From a checkpoint of a small transformer trained on Wikipedia: width 128, ALiBi.
Each number is 200 + 40 x the weight over its row's rms, rounded and kept within 0 to 999. Layers, rows and columns count from 0. The size before them is the row's rms in percent of the matrix's.

# layer 7 attention query, 128x128, rms 0.095, rows 66-93, columns 0-127
123,172,187,212,153,268,247,212,197,278,163,175,120,206,196,115,217,205,187,175,200,178,213,221,265,251,238,268,226,220,206,188,259,198,195,218,172,187,170,146,187,221,197,283,238,239,256,221,134,182,212,188,250,184,138,203,229,246,95,229,190,213,211,239,202,121,235,230,175,130,173,230,176,237,167,222,207,190,146,187,167,251,179,125,177,212,208,243,240,144,174,144,173,268,196,148,144,338,145,185,198,197,153,186,141,217,224,208,254,250,191,207,159,162,159,209,194,206,191,178,160,157,195,252,226,249,174,211,169
126,271,201,265,187,167,235,180,178,170,225,213,264,209,252,208,221,240,200,221,256,164,140,184,211,226,181,133,128,172,210,247,106,153,202,244,166,211,235,220,282,247,229,185,187,224,201,238,185,221,212,182,173,270,160,188,173,138,184,226,216,203,155,165,158,225,195,125,239,236,280,143,209,191,140,218,228,239,221,228,212,276,206,267,216,147,269,192,135,143,178,126,192,143,287,173,209,200,180,177,152,166,179,179,179,199,184,159,187,304,159,201,242,185,216,257,207,196,170,180,216,183,184,216,219,155,288,170,149
131,193,230,159,209,200,251,185,180,252,244,210,211,142,156,147,204,162,173,215,182,185,178,208,168,250,201,217,257,238,163,231,274,142,183,160,118,158,178,202,183,183,232,201,214,195,219,155,272,271,189,98,243,226,248,231,192,208,152,202,176,165,167,244,266,213,198,189,198,175,196,191,255,185,197,199,238,177,231,161,173,270,185,204,206,183,313,247,230,161,281,194,184,240,204,229,165,210,189,252,232,213,164,169,183,266,78,178,168,290,274,206,162,199,164,172,188,195,212,128,282,237,177,246,153,144,197,213,184
107,170,173,193,210,152,184,188,216,186,151,153,211,244,182,161,158,218,237,254,294,236,149,217,197,204,182,144,230,285,169,162,193,210,230,247,179,203,194,175,276,214,274,166,169,145,268,180,242,115,184,229,267,168,198,231,174,167,160,260,199,186,219,193,236,184,259,204,199,228,118,230,195,260,188,208,204,167,266,217,190,219,238,247,244,217,256,192,253,126,209,132,224,243,275,161,147,195,160,210,121,210,213,194,252,164,159,168,162,220,204,163,193,202,154,182,113,202,254,202,165,145,253,133,139,192,149,230,206
109,123,248,175,198,202,223,306,193,159,148,147,231,222,138,196,202,228,224,167,232,256,253,245,207,227,233,213,246,207,138,287,108,327,161,184,180,188,152,176,147,178,164,244,160,211,197,224,226,133,195,164,290,188,277,178,175,151,173,245,203,216,263,153,184,224,174,270,154,205,190,196,170,210,226,228,235,141,198,194,218,192,281,236,195,221,171,241,200,230,228,229,222,164,155,148,176,260,241,225,172,126,238,204,178,192,151,175,197,189,215,230,186,195,155,179,248,222,127,176,211,232,151,191,217,225,164,203,222
117,190,200,257,182,149,216,232,262,179,150,206,256,237,168,263,188,146,260,234,231,123,245,186,203,141,224,248,206,235,188,247,194,238,220,174,185,184,209,225,201,186,189,239,150,168,132,234,170,224,161,219,175,179,197,170,255,154,315,251,217,240,209,216,229,156,193,90,200,212,161,165,177,171,214,211,227,143,246,222,215,181,218,172,200,210,224,256,260,234,97,276,200,215,163,257,222,96,250,169,241,249,179,156,178,202,170,175,224,119,244,188,185,226,164,249,205,186,180,178,177,161,210,264,220,135,231,165,155
112,157,120,180,224,202,187,157,175,203,223,248,213,144,90,190,190,137,178,185,162,172,189,213,238,211,222,140,270,161,139,178,183,206,257,180,179,175,230,229,216,204,211,238,206,246,228,249,217,140,256,237,150,273,190,272,191,227,296,229,245,232,220,212,262,197,195,179,262,167,242,167,201,233,164,219,218,203,264,207,179,223,245,205,166,172,242,180,116,129,231,210,228,178,170,206,202,252,142,267,247,179,155,247,95,211,194,203,100,257,167,222,207,178,170,175,253,180,211,199,262,160,238,164,204,168,185,227,192
105,193,164,246,189,273,192,145,214,190,191,225,226,246,250,257,187,238,220,169,135,189,239,153,205,179,192,267,242,178,194,174,243,208,182,145,141,194,194,219,168,191,192,171,122,232,205,221,186,231,251,217,257,269,251,191,241,64,207,173,186,178,250,226,142,184,193,218,201,189,221,67,251,204,187,224,241,214,196,130,179,189,238,237,203,237,198,192,293,261,162,192,166,273,244,198,226,263,186,205,161,144,205,213,182,171,191,180,221,199,191,185,194,234,258,224,190,217,90,163,158,135,187,289,180,208,202,219,195
116,238,126,263,154,270,254,250,289,157,204,171,206,221,183,172,183,219,181,219,177,202,147,210,236,131,172,213,216,164,157,187,199,168,210,244,249,248,198,280,176,102,207,203,207,288,204,179,209,217,150,225,211,176,166,202,230,239,310,188,171,233,159,194,192,112,222,188,197,199,150,203,181,218,214,158,160,232,197,211,221,187,273,222,201,142,239,212,258,169,244,188,222,169,127,174,200,149,155,178,203,243,168,249,182,114,283,151,248,227,191,187,141,204,249,218,180,206,248,145,148,169,206,206,249,277,202,180,231
116,208,263,230,199,137,168,189,206,178,173,140,179,185,197,209,203,204,188,272,102,168,187,210,148,176,256,208,196,138,235,267,133,158,150,206,177,303,233,185,165,217,168,155,188,211,208,124,176,132,178,216,246,275,222,163,271,239,240,215,167,188,210,176,210,148,218,253,175,231,297,153,166,166,211,234,229,157,252,245,176,206,251,185,182,222,230,121,214,193,201,158,226,188,186,264,161,223,184,210,234,236,283,206,190,279,198,201,155,260,204,241,217,214,214,201,140,167,220,146,123,226,171,136,150,212,241,222,222
110,164,241,217,210,241,158,140,274,221,159,193,252,197,189,145,126,151,202,192,213,212,164,205,160,210,189,194,235,217,183,182,161,190,234,220,201,220,136,247,256,177,231,171,195,241,156,187,225,227,237,224,167,145,237,151,177,260,268,176,195,263,205,186,142,218,279,181,163,193,246,207,214,223,202,151,208,164,163,195,191,289,222,174,162,241,251,256,134,157,284,273,122,187,186,186,183,166,173,168,209,205,128,257,238,225,136,193,170,163,257,225,194,136,220,208,177,152,117,188,187,196,234,271,277,256,210,276,174
117,266,182,176,191,210,172,184,229,184,245,241,208,222,226,226,216,242,253,185,171,190,161,212,173,159,160,242,157,218,218,205,138,248,194,158,193,200,170,176,305,171,212,118,209,201,172,144,223,227,188,186,242,179,237,197,202,155,235,203,244,163,243,216,199,208,225,229,241,144,174,281,204,238,109,201,200,174,252,242,111,202,284,244,248,181,178,141,165,149,243,146,209,185,158,154,172,298,160,171,196,255,185,172,148,166,119,150,252,177,197,229,243,234,251,181,139,217,226,240,204,133,242,231,157,270,264,184,214
118,148,248,115,191,238,216,139,215,121,192,239,265,173,184,240,205,259,176,255,219,181,222,187,213,215,255,249,136,168,224,218,196,129,130,175,253,244,220,222,197,243,163,262,215,187,236,192,246,262,223,287,137,232,203,216,211,180,199,162,168,238,205,271,185,164,149,212,257,167,242,165,275,242,225,164,201,139,215,212,223,188,261,221,196,143,164,204,170,162,240,195,187,187,159,167,248,126,174,156,267,179,191,177,183,244,162,204,191,213,139,286,258,166,212,145,191,157,161,244,190,211,216,127,203,251,202,206,139
119,243,216,280,167,163,179,203,234,148,198,186,172,211,227,201,227,232,183,210,192,269,182,186,139,130,136,218,175,111,174,228,209,132,157,175,277,173,176,237,251,207,152,272,227,254,182,195,156,181,235,217,133,296,196,200,230,170,183,224,220,208,283,175,189,215,142,258,274,156,213,294,236,247,207,223,141,213,211,214,196,163,212,161,199,230,210,203,188,120,175,182,230,214,160,252,192,162,220,172,157,195,210,148,215,244,223,143,138,240,224,184,140,267,180,130,248,242,136,212,176,206,269,182,177,217,246,204,175
115,183,196,231,220,171,163,271,126,258,192,128,249,250,148,187,159,164,258,172,247,141,226,187,244,160,199,181,180,220,216,299,188,188,182,233,173,85,185,137,221,193,241,213,190,205,178,100,159,200,271,221,201,156,237,201,239,188,176,216,279,170,193,241,241,217,218,206,214,178,123,259,169,196,214,199,324,227,192,228,220,238,208,225,142,193,175,186,148,193,275,244,226,197,228,191,223,175,196,257,223,224,241,204,198,143,228,190,177,188,242,216,172,216,199,294,119,185,167,200,171,146,213,220,268,206,205,179,190
124,296,226,220,258,205,173,207,147,229,146,229,202,238,239,227,218,205,225,193,211,172,170,175,183,191,145,175,229,176,184,211,158,267,161,123,188,182,257,248,188,210,249,189,186,189,213,237,164,151,237,184,184,215,175,190,259,212,198,222,242,215,129,266,177,211,206,159,154,155,175,225,291,137,183,209,186,122,88,175,227,163,221,169,156,188,198,277,216,301,210,140,270,143,196,178,203,197,210,244,153,244,195,211,168,229,164,175,244,195,174,278,162,244,154,219,178,212,279,216,203,199,131,239,268,206,137,203,257
114,253,196,167,239,194,283,166,228,164,128,205,214,147,167,196,254,230,240,185,222,185,223,152,221,211,140,158,187,195,239,163,187,226,229,297,215,239,218,272,231,185,142,218,147,195,233,210,232,244,214,254,174,139,183,281,203,209,182,192,224,218,279,120,109,148,225,227,200,222,77,183,185,206,214,283,173,198,246,165,174,214,244,166,240,139,233,169,232,186,229,177,191,184,198,155,183,244,224,180,200,263,224,231,206,193,216,137,181,215,138,157,175,210,181,213,191,161,109,192,168,144,179,206,254,203,290,224,210
122,187,207,205,135,238,197,241,193,184,249,121,209,268,60,181,136,179,253,145,205,164,142,205,198,185,207,156,280,188,221,156,218,199,168,217,217,183,175,188,282,112,207,179,277,150,240,133,167,171,182,187,210,192,240,230,170,234,210,211,288,220,192,264,202,219,235,239,246,176,247,191,191,165,258,235,220,218,180,189,164,220,222,215,220,161,196,197,163,163,225,190,224,223,177,172,123,209,204,126,223,272,231,180,218,244,234,246,206,174,242,234,204,181,196,201,128,95,184,260,239,180,163,174,198,141,167,225,251
108,215,203,203,147,183,173,248,173,211,185,249,156,240,183,262,196,202,206,186,251,189,204,164,166,211,225,184,156,161,204,150,163,167,200,223,191,149,170,177,193,246,186,225,210,183,185,200,221,211,131,198,135,243,212,204,207,207,193,131,196,303,197,189,218,156,263,295,199,186,154,127,243,259,226,129,212,195,289,126,146,225,178,199,202,122,198,298,207,217,200,184,203,267,132,228,228,249,160,271,224,205,197,256,257,128,247,192,147,168,144,211,240,225,272,156,271,169,170,185,187,218,197,178,159,288,216,229,187
108,161,213,270,196,258,206,185,185,245,244,185,117,193,222,198,190,138,224,211,222,281,225,223,185,192,255,176,219,195,157,126,165,217,261,180,257,142,220,220,168,198,287,173,232,155,207,222,198,180,219,220,229,209,136,184,283,191,115,157,198,244,95,201,182,171,224,238,228,219,201,175,130,183,266,160,275,244,245,241,178,194,156,175,165,242,196,161,217,216,196,160,197,212,169,167,181,154,195,186,227,241,145,185,234,253,196,235,156,221,211,264,173,178,149,192,212,84,211,184,192,179,148,143,246,289,209,255,200
124,173,245,174,199,211,183,147,205,232,163,224,254,203,225,202,245,177,142,207,194,173,164,294,197,122,205,238,203,185,192,234,154,198,173,172,266,234,257,212,236,153,191,193,227,149,136,204,220,193,219,255,155,292,168,206,211,235,179,138,143,160,237,284,240,170,219,198,240,95,176,237,172,148,132,147,234,192,220,194,223,193,316,160,228,159,180,242,218,211,119,253,258,185,162,189,198,286,155,255,183,224,166,196,229,216,176,168,260,227,231,146,234,205,163,186,206,252,155,159,206,197,176,131,184,179,187,164,178
130,135,213,156,240,206,125,191,227,223,216,185,226,180,176,241,146,155,182,200,165,211,217,199,143,180,183,163,234,211,142,228,178,234,240,224,253,210,211,247,275,146,125,191,214,239,195,173,222,174,136,181,174,169,139,146,174,203,178,125,234,222,237,211,155,187,135,288,223,197,250,193,265,212,211,185,301,225,215,197,183,213,148,230,165,176,161,178,206,105,208,216,158,144,258,184,235,290,213,187,231,219,193,249,192,208,181,248,168,282,227,149,261,280,130,196,194,158,257,154,189,245,183,185,190,272,205,198,249
118,180,226,114,141,247,239,153,119,190,160,172,211,178,214,194,155,156,180,233,260,155,204,144,159,185,182,175,194,270,213,197,117,213,227,255,283,218,186,165,143,168,159,213,110,250,189,205,219,224,156,215,146,240,231,182,190,218,204,188,97,144,235,186,185,151,205,151,200,183,181,281,273,191,337,178,246,259,173,243,203,197,179,170,159,214,289,189,210,222,135,188,240,180,217,174,206,202,191,198,157,230,216,180,198,254,227,220,230,184,205,169,203,224,241,200,202,190,280,230,141,205,174,257,191,225,197,152,196
114,213,226,218,191,162,222,217,162,234,167,231,184,141,234,168,265,189,202,200,239,253,208,224,188,231,213,212,237,226,188,163,285,168,310,139,211,174,139,227,198,193,213,222,177,186,218,137,206,189,152,245,184,240,265,199,193,142,189,160,262,263,192,220,119,198,133,244,153,246,236,179,149,231,204,136,221,149,143,150,203,238,190,246,146,213,274,204,211,210,249,265,176,216,233,165,228,149,210,171,233,202,195,152,257,202,155,216,292,192,206,163,182,230,184,184,147,172,257,92,108,234,192,232,154,202,222,229,150
125,218,187,204,221,193,144,198,184,201,224,176,249,227,180,196,197,218,251,141,114,250,149,256,216,196,280,242,216,163,156,172,158,248,240,217,205,242,197,169,171,230,189,265,184,225,115,161,226,155,130,206,111,182,234,226,265,136,202,202,136,210,193,196,191,148,156,276,221,233,191,194,235,195,216,258,206,167,325,220,193,223,220,223,201,123,194,245,170,122,259,256,207,261,203,146,249,198,238,206,148,225,132,194,244,242,202,208,176,221,114,237,237,201,266,171,188,167,177,186,164,164,183,165,220,235,228,222,168
118,240,240,176,217,248,204,142,218,100,120,181,223,221,140,217,250,311,211,195,184,208,164,109,254,143,158,165,250,294,169,163,189,207,125,141,213,169,182,216,196,189,186,133,162,232,210,244,199,226,170,199,238,243,204,191,265,202,199,227,222,121,197,148,247,220,171,202,208,221,289,189,156,204,188,220,174,179,214,147,177,120,238,234,168,249,229,196,136,187,196,222,200,246,129,219,172,228,219,203,191,212,210,209,244,224,215,166,240,195,175,210,201,203,212,229,180,326,153,191,161,265,148,165,245,183,194,218,186
126,125,237,189,191,223,262,251,176,252,231,174,191,227,202,245,163,178,144,240,136,199,218,154,163,171,124,202,172,245,264,186,266,207,229,246,208,175,176,203,180,241,227,245,267,261,167,174,204,158,193,177,184,255,164,193,168,237,208,268,278,181,254,185,224,201,145,119,190,221,132,138,147,218,203,122,240,155,152,223,221,233,258,227,220,209,192,275,120,240,167,146,166,170,179,205,216,194,201,183,111,225,258,218,202,171,230,236,214,165,133,220,204,184,221,174,164,276,223,144,227,214,228,298,196,181,194,221,186
112,231,182,193,246,200,203,242,184,190,224,213,199,215,199,109,222,190,209,197,152,212,264,229,213,246,171,197,154,223,251,233,213,186,285,109,229,237,185,246,209,231,170,213,124,170,181,277,149,200,223,172,143,234,187,243,251,201,222,221,180,234,151,245,173,140,192,243,167,309,151,129,174,180,218,190,185,219,167,165,222,172,171,247,191,176,285,207,198,294,180,231,228,216,222,207,179,197,125,148,163,190,239,194,217,149,120,180,168,151,211,128,224,236,125,237,156,259,240,155,215,243,174,183,244,185,281,159,217
# layer 7 attention key, 128x128, rms 0.0952, rows 66-92, columns 0-127
120,139,205,293,234,175,230,185,222,213,227,191,200,228,244,189,171,258,262,160,174,201,191,204,247,174,221,163,205,241,152,220,248,195,174,208,234,189,163,206,235,227,165,206,248,237,311,259,224,160,215,165,128,122,241,136,306,192,223,217,247,199,181,171,156,200,221,140,204,209,191,236,211,160,204,249,164,183,209,187,201,230,122,174,205,203,175,182,207,132,229,169,202,178,180,228,151,203,199,155,149,248,230,171,129,271,252,199,262,202,284,143,180,192,238,202,188,176,103,116,157,221,208,250,230,217,126,227,169
126,177,234,267,202,192,223,266,224,183,173,222,240,240,145,206,254,160,214,238,200,243,139,138,181,243,206,169,191,82,152,232,156,152,187,203,220,203,235,188,264,206,225,188,143,220,220,239,217,189,137,177,232,255,241,192,133,209,226,147,222,200,117,140,240,173,138,187,272,194,178,98,224,174,234,84,213,240,261,234,200,218,238,256,123,258,171,166,218,210,262,192,185,154,202,168,269,207,147,185,203,161,151,170,216,217,175,238,150,252,204,266,204,233,221,165,204,224,182,214,220,205,178,217,212,164,224,156,188
125,254,211,235,146,243,178,180,186,205,228,162,202,188,180,165,142,151,179,177,136,221,236,190,159,241,221,201,210,253,183,159,216,225,203,199,179,205,201,105,186,181,214,138,183,167,293,207,239,222,113,243,149,202,151,235,279,214,161,291,174,223,228,243,196,133,207,174,157,309,157,193,203,185,212,228,220,201,198,256,226,223,160,153,203,239,225,187,209,123,244,220,234,240,245,120,210,195,225,183,251,203,238,211,202,301,134,223,183,223,218,156,225,239,232,196,224,150,182,139,199,256,245,228,137,115,175,164,235
100,164,194,200,258,176,232,214,205,201,178,169,215,205,204,150,262,192,219,180,238,202,145,185,164,242,203,176,187,211,192,115,242,270,164,254,192,131,169,163,154,117,107,217,212,237,207,240,243,117,208,263,229,237,163,202,206,172,212,260,246,233,199,147,148,115,173,265,183,182,208,154,262,148,178,209,150,134,200,235,213,221,270,207,212,217,264,202,127,133,256,226,163,192,203,208,171,187,142,196,176,185,246,248,182,109,218,194,235,272,186,180,166,199,233,180,238,230,179,172,158,164,239,255,296,216,208,193,182
112,228,266,187,191,126,210,204,192,218,133,188,232,191,167,205,224,201,172,193,148,224,227,170,278,125,231,282,248,242,169,223,236,148,222,112,190,219,227,251,225,90,152,223,190,177,215,109,215,212,215,278,232,220,243,102,198,177,225,227,207,278,204,253,122,146,175,258,202,185,183,227,144,204,176,220,223,197,193,250,229,173,215,216,264,233,224,142,233,194,211,193,140,169,195,220,124,158,246,208,171,215,261,177,215,239,223,117,269,185,240,208,205,193,148,248,188,213,238,187,183,166,196,158,208,239,170,219,237
114,165,196,145,286,192,227,286,279,207,250,235,164,190,181,261,151,197,213,188,203,141,204,156,196,222,188,220,210,163,302,222,135,181,189,189,196,178,157,195,234,239,153,167,216,88,116,156,176,176,203,274,207,216,223,188,109,156,195,199,183,237,210,199,198,240,235,153,181,232,161,200,192,182,147,229,123,199,246,211,240,212,152,201,224,181,174,193,180,180,174,260,195,178,257,225,161,162,247,172,181,154,212,193,297,214,234,227,205,209,224,209,256,191,252,174,234,158,262,246,273,212,131,170,174,198,253,193,285
113,130,183,190,183,233,172,159,236,181,220,207,155,224,104,163,248,140,206,273,225,243,172,156,249,194,173,227,244,203,195,247,169,217,245,196,223,288,330,125,150,196,242,217,226,157,219,170,223,163,208,201,165,253,232,197,269,203,182,148,252,229,197,255,198,235,221,168,164,272,230,204,211,199,195,220,216,194,236,180,273,152,247,194,219,148,188,150,149,154,264,191,148,190,189,250,208,244,130,189,208,171,227,210,177,252,138,200,163,210,194,248,266,183,140,209,297,163,148,204,146,156,183,157,223,177,210,193,200
110,216,256,201,209,252,234,216,167,114,129,222,263,212,195,229,145,242,278,164,134,234,203,129,188,214,180,167,145,232,215,215,232,223,213,172,234,211,223,208,220,218,166,226,164,190,253,192,122,157,158,150,162,159,205,154,180,148,231,229,180,185,243,144,235,299,175,225,148,253,127,150,172,175,127,161,142,264,216,230,149,116,175,265,228,235,262,235,236,142,170,238,192,186,183,186,203,205,225,192,203,215,237,200,234,218,220,234,226,209,205,186,265,275,183,257,194,230,219,229,175,199,239,143,271,146,152,197,177
120,181,161,251,211,255,180,210,319,144,183,171,185,198,221,168,174,264,183,224,163,89,129,198,237,154,239,192,218,189,251,194,205,204,178,229,270,188,225,182,164,196,171,168,284,208,184,187,179,212,209,282,133,147,232,292,173,207,236,174,192,174,124,197,138,202,228,143,213,172,246,192,226,291,185,180,157,201,162,213,236,174,235,207,172,155,219,273,187,164,207,248,143,185,170,259,215,175,179,235,198,283,116,221,193,205,258,206,221,160,130,170,233,202,226,212,230,164,173,220,222,187,183,210,241,281,200,153,212
112,210,109,223,205,217,169,196,177,164,180,178,221,132,185,224,252,156,260,207,215,147,208,189,199,255,267,226,234,217,196,210,200,166,101,162,212,289,130,196,221,185,244,259,169,250,266,201,172,232,166,222,230,177,186,171,115,124,210,173,128,137,177,173,237,176,188,154,206,196,195,230,240,301,175,238,224,148,238,184,206,166,252,221,172,217,201,191,228,186,251,197,193,138,262,208,203,142,213,173,213,168,210,237,211,193,227,110,241,151,188,210,153,260,184,193,263,319,135,200,221,231,227,175,215,175,237,217,184
113,253,203,194,216,169,187,259,236,189,257,153,219,166,176,195,148,226,207,231,133,230,250,251,239,296,154,175,218,209,187,213,196,164,211,201,110,249,158,182,295,226,183,177,215,215,184,193,179,150,216,191,180,159,195,213,210,236,105,176,198,218,106,230,213,220,166,252,170,167,222,169,180,151,137,161,186,160,162,262,313,140,182,169,188,199,245,213,224,193,227,318,170,219,193,170,225,203,162,218,251,258,166,231,105,193,206,209,256,178,133,200,188,247,286,228,243,162,171,214,219,169,190,184,219,221,182,185,219
119,168,173,225,163,174,209,168,218,173,207,125,176,191,190,145,192,170,211,198,195,275,181,171,163,255,302,130,237,257,245,80,223,248,221,236,191,252,214,224,213,195,188,159,199,203,181,224,256,163,191,257,226,204,199,155,177,185,291,203,161,168,189,180,252,190,142,254,222,104,189,223,171,130,207,117,207,215,255,244,94,208,231,197,231,259,182,194,190,173,234,210,238,180,182,261,199,165,223,243,208,204,188,194,225,243,168,226,158,166,128,230,189,215,189,199,251,182,149,254,153,191,145,192,253,264,223,270,208
111,234,216,196,149,202,163,141,137,157,177,272,207,150,57,170,241,217,202,221,218,212,259,210,254,223,210,207,232,229,168,186,207,198,233,221,196,243,178,289,199,212,221,174,188,125,236,157,181,192,269,263,180,197,192,190,171,255,201,159,124,146,175,191,242,222,255,212,231,237,234,160,206,266,242,155,183,198,200,204,137,99,194,184,168,193,120,176,145,303,266,235,176,183,148,181,205,222,137,165,187,216,215,238,227,268,166,263,217,244,203,208,244,212,248,218,215,224,144,219,231,214,153,168,192,234,171,215,198
109,197,198,224,222,184,211,187,196,191,228,248,188,144,143,221,202,192,220,161,188,191,244,226,131,142,234,186,167,120,205,184,158,213,178,244,254,204,144,230,214,214,254,225,194,250,194,174,207,258,204,163,198,211,308,205,146,199,162,204,154,243,144,203,96,216,177,222,235,205,207,269,224,183,238,206,197,212,216,248,106,171,173,227,245,196,210,268,148,211,185,157,185,215,170,229,210,227,201,158,220,257,121,229,193,228,230,215,175,221,166,256,161,258,217,105,321,247,169,301,140,238,206,195,128,190,209,145,205
112,163,186,165,287,145,163,242,217,270,170,239,199,183,199,194,154,186,214,190,134,223,167,159,215,273,215,185,250,272,156,242,119,244,213,229,205,97,185,167,208,173,226,182,190,221,156,182,160,234,163,209,227,226,198,221,207,197,210,213,222,223,258,294,236,243,155,209,218,142,267,188,220,166,194,189,157,95,290,209,173,206,194,160,222,241,212,190,273,184,163,114,116,248,174,201,154,171,250,291,205,154,251,204,154,249,208,155,165,242,198,167,165,233,192,206,199,178,196,263,213,213,187,184,264,181,191,204,212
127,229,220,280,285,283,238,218,176,208,237,176,188,295,219,152,152,253,223,215,169,202,166,290,233,204,188,179,183,197,240,175,181,241,162,161,220,217,242,191,162,171,239,256,196,165,204,172,213,208,180,211,190,242,208,85,195,163,190,242,209,218,201,284,228,227,242,161,183,198,163,213,285,192,213,150,203,144,172,212,221,209,207,152,143,213,196,321,269,242,123,214,153,162,161,198,216,104,218,189,207,180,158,110,212,244,182,184,225,214,173,212,194,130,180,183,149,190,246,191,170,203,136,175,193,155,195,166,203
115,130,152,207,240,181,220,238,209,207,160,150,251,224,143,209,184,276,183,239,209,242,151,239,217,136,253,201,183,205,162,191,143,166,178,223,288,278,198,247,282,218,163,174,169,235,135,206,176,198,217,238,155,182,182,227,203,133,99,221,222,222,226,141,202,123,217,179,188,234,155,116,212,242,223,177,169,208,230,187,193,192,243,271,226,209,237,190,158,216,222,204,254,229,127,234,189,208,207,204,153,218,197,278,176,146,231,224,171,141,226,252,193,214,260,192,202,143,223,217,163,259,133,255,255,256,130,221,206
126,142,165,145,195,243,176,229,162,201,226,115,206,172,215,203,176,223,201,203,217,183,218,171,203,211,206,262,256,210,159,180,223,281,167,177,221,188,186,159,186,187,224,117,235,233,166,231,162,221,224,252,285,240,233,253,188,235,169,223,272,196,205,210,250,206,179,319,240,147,216,241,210,223,150,263,191,175,294,217,213,185,167,134,184,214,180,180,182,191,264,168,120,213,223,187,224,196,150,195,204,253,186,148,176,209,187,173,231,175,184,231,114,266,218,178,180,159,195,193,116,138,139,163,235,132,145,288,170
106,219,243,214,147,253,201,187,257,187,173,214,205,176,246,226,112,234,203,275,223,195,264,125,235,138,268,222,201,195,178,176,182,132,157,228,210,174,294,242,209,200,192,321,164,184,191,115,131,206,156,207,211,188,140,208,228,231,203,208,148,141,273,133,212,210,214,232,215,134,171,234,162,191,261,205,197,212,239,192,193,142,189,150,253,158,238,177,183,231,194,201,235,222,205,211,199,218,106,150,167,241,156,236,200,157,174,240,200,207,168,240,137,208,213,148,254,223,144,193,237,237,215,207,264,240,180,141,177
108,218,119,224,202,199,233,208,168,206,270,252,123,266,205,243,226,181,249,170,120,255,238,174,264,172,190,258,150,198,134,202,216,254,162,193,205,202,213,187,144,243,185,268,251,204,243,210,109,152,202,239,168,302,191,253,273,176,153,164,198,197,193,134,227,167,226,232,189,133,239,252,272,277,154,174,172,190,131,164,246,242,149,131,192,162,203,229,232,225,216,223,175,195,182,164,198,180,143,152,194,208,226,184,146,202,241,165,226,190,186,225,145,202,181,233,198,138,183,177,244,166,245,195,200,219,221,235,148
119,197,261,232,89,140,233,152,243,228,273,174,197,177,192,209,205,232,190,192,157,176,145,256,173,211,195,155,261,194,257,166,229,216,161,169,255,202,219,317,183,252,168,226,173,142,204,173,212,154,213,224,162,224,185,224,151,239,116,168,112,174,245,217,229,251,226,174,209,197,224,262,237,175,203,147,133,166,230,282,197,161,204,213,222,251,205,156,196,203,209,196,242,177,230,261,242,214,177,218,195,154,199,211,225,265,208,217,215,184,269,116,195,170,93,128,199,234,176,175,214,185,209,158,190,195,187,172,127
130,225,160,198,175,188,235,241,239,279,212,138,168,167,227,218,206,155,158,213,116,208,214,245,229,258,157,208,169,143,175,244,272,200,228,175,215,245,239,229,225,161,206,169,182,275,147,210,120,191,222,196,152,278,200,205,208,240,245,162,200,160,190,223,247,177,129,305,170,186,203,241,253,264,166,243,266,172,205,176,157,177,256,142,217,228,210,176,231,170,242,220,227,142,189,188,213,228,111,212,177,159,239,240,176,225,151,183,223,159,201,186,231,177,194,143,284,187,192,161,140,286,243,162,150,260,186,182,197
122,205,131,124,179,207,245,205,259,247,213,275,196,195,194,181,213,220,152,225,144,151,237,202,237,247,166,222,278,160,163,201,278,194,119,184,220,103,220,251,180,229,203,213,143,186,169,247,237,181,167,188,223,168,211,164,221,261,159,251,152,152,193,238,235,120,213,116,218,220,189,189,222,229,219,240,186,198,159,151,189,234,212,195,263,288,233,218,229,223,214,197,181,155,199,176,218,201,204,234,250,215,212,175,147,131,230,233,196,139,211,226,265,208,270,182,171,242,224,173,161,217,84,156,139,232,213,143,174
111,188,163,275,205,147,220,194,128,150,176,242,159,170,161,186,133,258,204,224,148,226,262,174,157,188,176,193,167,220,217,219,238,194,198,146,167,190,145,183,211,243,185,202,201,226,230,168,202,132,173,266,171,208,227,191,184,160,150,223,244,215,309,210,196,122,206,217,240,206,192,199,151,244,191,118,190,128,165,233,181,223,234,140,233,200,217,188,265,198,250,251,160,283,244,137,214,254,175,173,198,228,161,134,242,197,136,149,238,222,176,137,303,211,241,148,206,220,258,190,182,295,201,233,192,234,192,214,213
129,226,201,197,204,253,210,261,192,164,209,185,180,188,131,213,229,118,224,244,204,141,231,209,268,196,205,222,258,178,171,228,177,162,182,210,295,230,246,226,314,192,190,235,148,207,187,117,159,113,158,236,190,187,179,202,272,189,222,182,101,180,217,148,194,189,192,281,239,160,220,250,159,180,225,122,245,158,211,205,153,182,259,173,256,147,202,214,118,166,298,186,193,248,174,175,165,181,249,200,116,177,201,261,238,218,203,191,211,191,167,230,226,208,181,196,224,164,178,206,175,165,184,203,238,210,256,246,153
116,305,253,176,151,255,228,171,155,171,182,180,270,172,132,169,162,285,232,161,227,165,254,175,214,145,240,160,146,196,195,195,236,220,205,139,218,231,152,189,218,209,162,206,243,194,242,204,209,219,209,189,281,261,154,224,189,195,197,229,251,118,161,241,142,213,142,129,226,241,199,266,183,261,178,155,164,172,254,261,234,213,261,269,258,247,250,171,157,151,185,165,174,120,188,236,191,240,197,235,210,174,148,159,232,210,221,209,116,196,149,233,181,153,195,258,197,200,238,196,157,207,205,153,227,194,207,223,213
123,186,258,198,269,231,152,212,237,198,198,209,268,156,284,204,124,138,211,267,199,256,197,188,161,180,161,224,178,170,216,282,204,226,248,221,231,156,148,196,155,186,249,176,290,244,174,203,207,259,237,176,191,140,180,177,209,231,185,158,199,182,264,172,108,197,204,111,194,229,162,170,184,144,188,134,215,180,163,233,170,190,215,181,227,233,160,180,176,258,161,167,189,94,206,218,247,219,189,191,258,227,234,228,132,228,161,214,259,180,187,187,242,160,211,239,146,221,232,145,211,226,149,240,206,192,305,232,215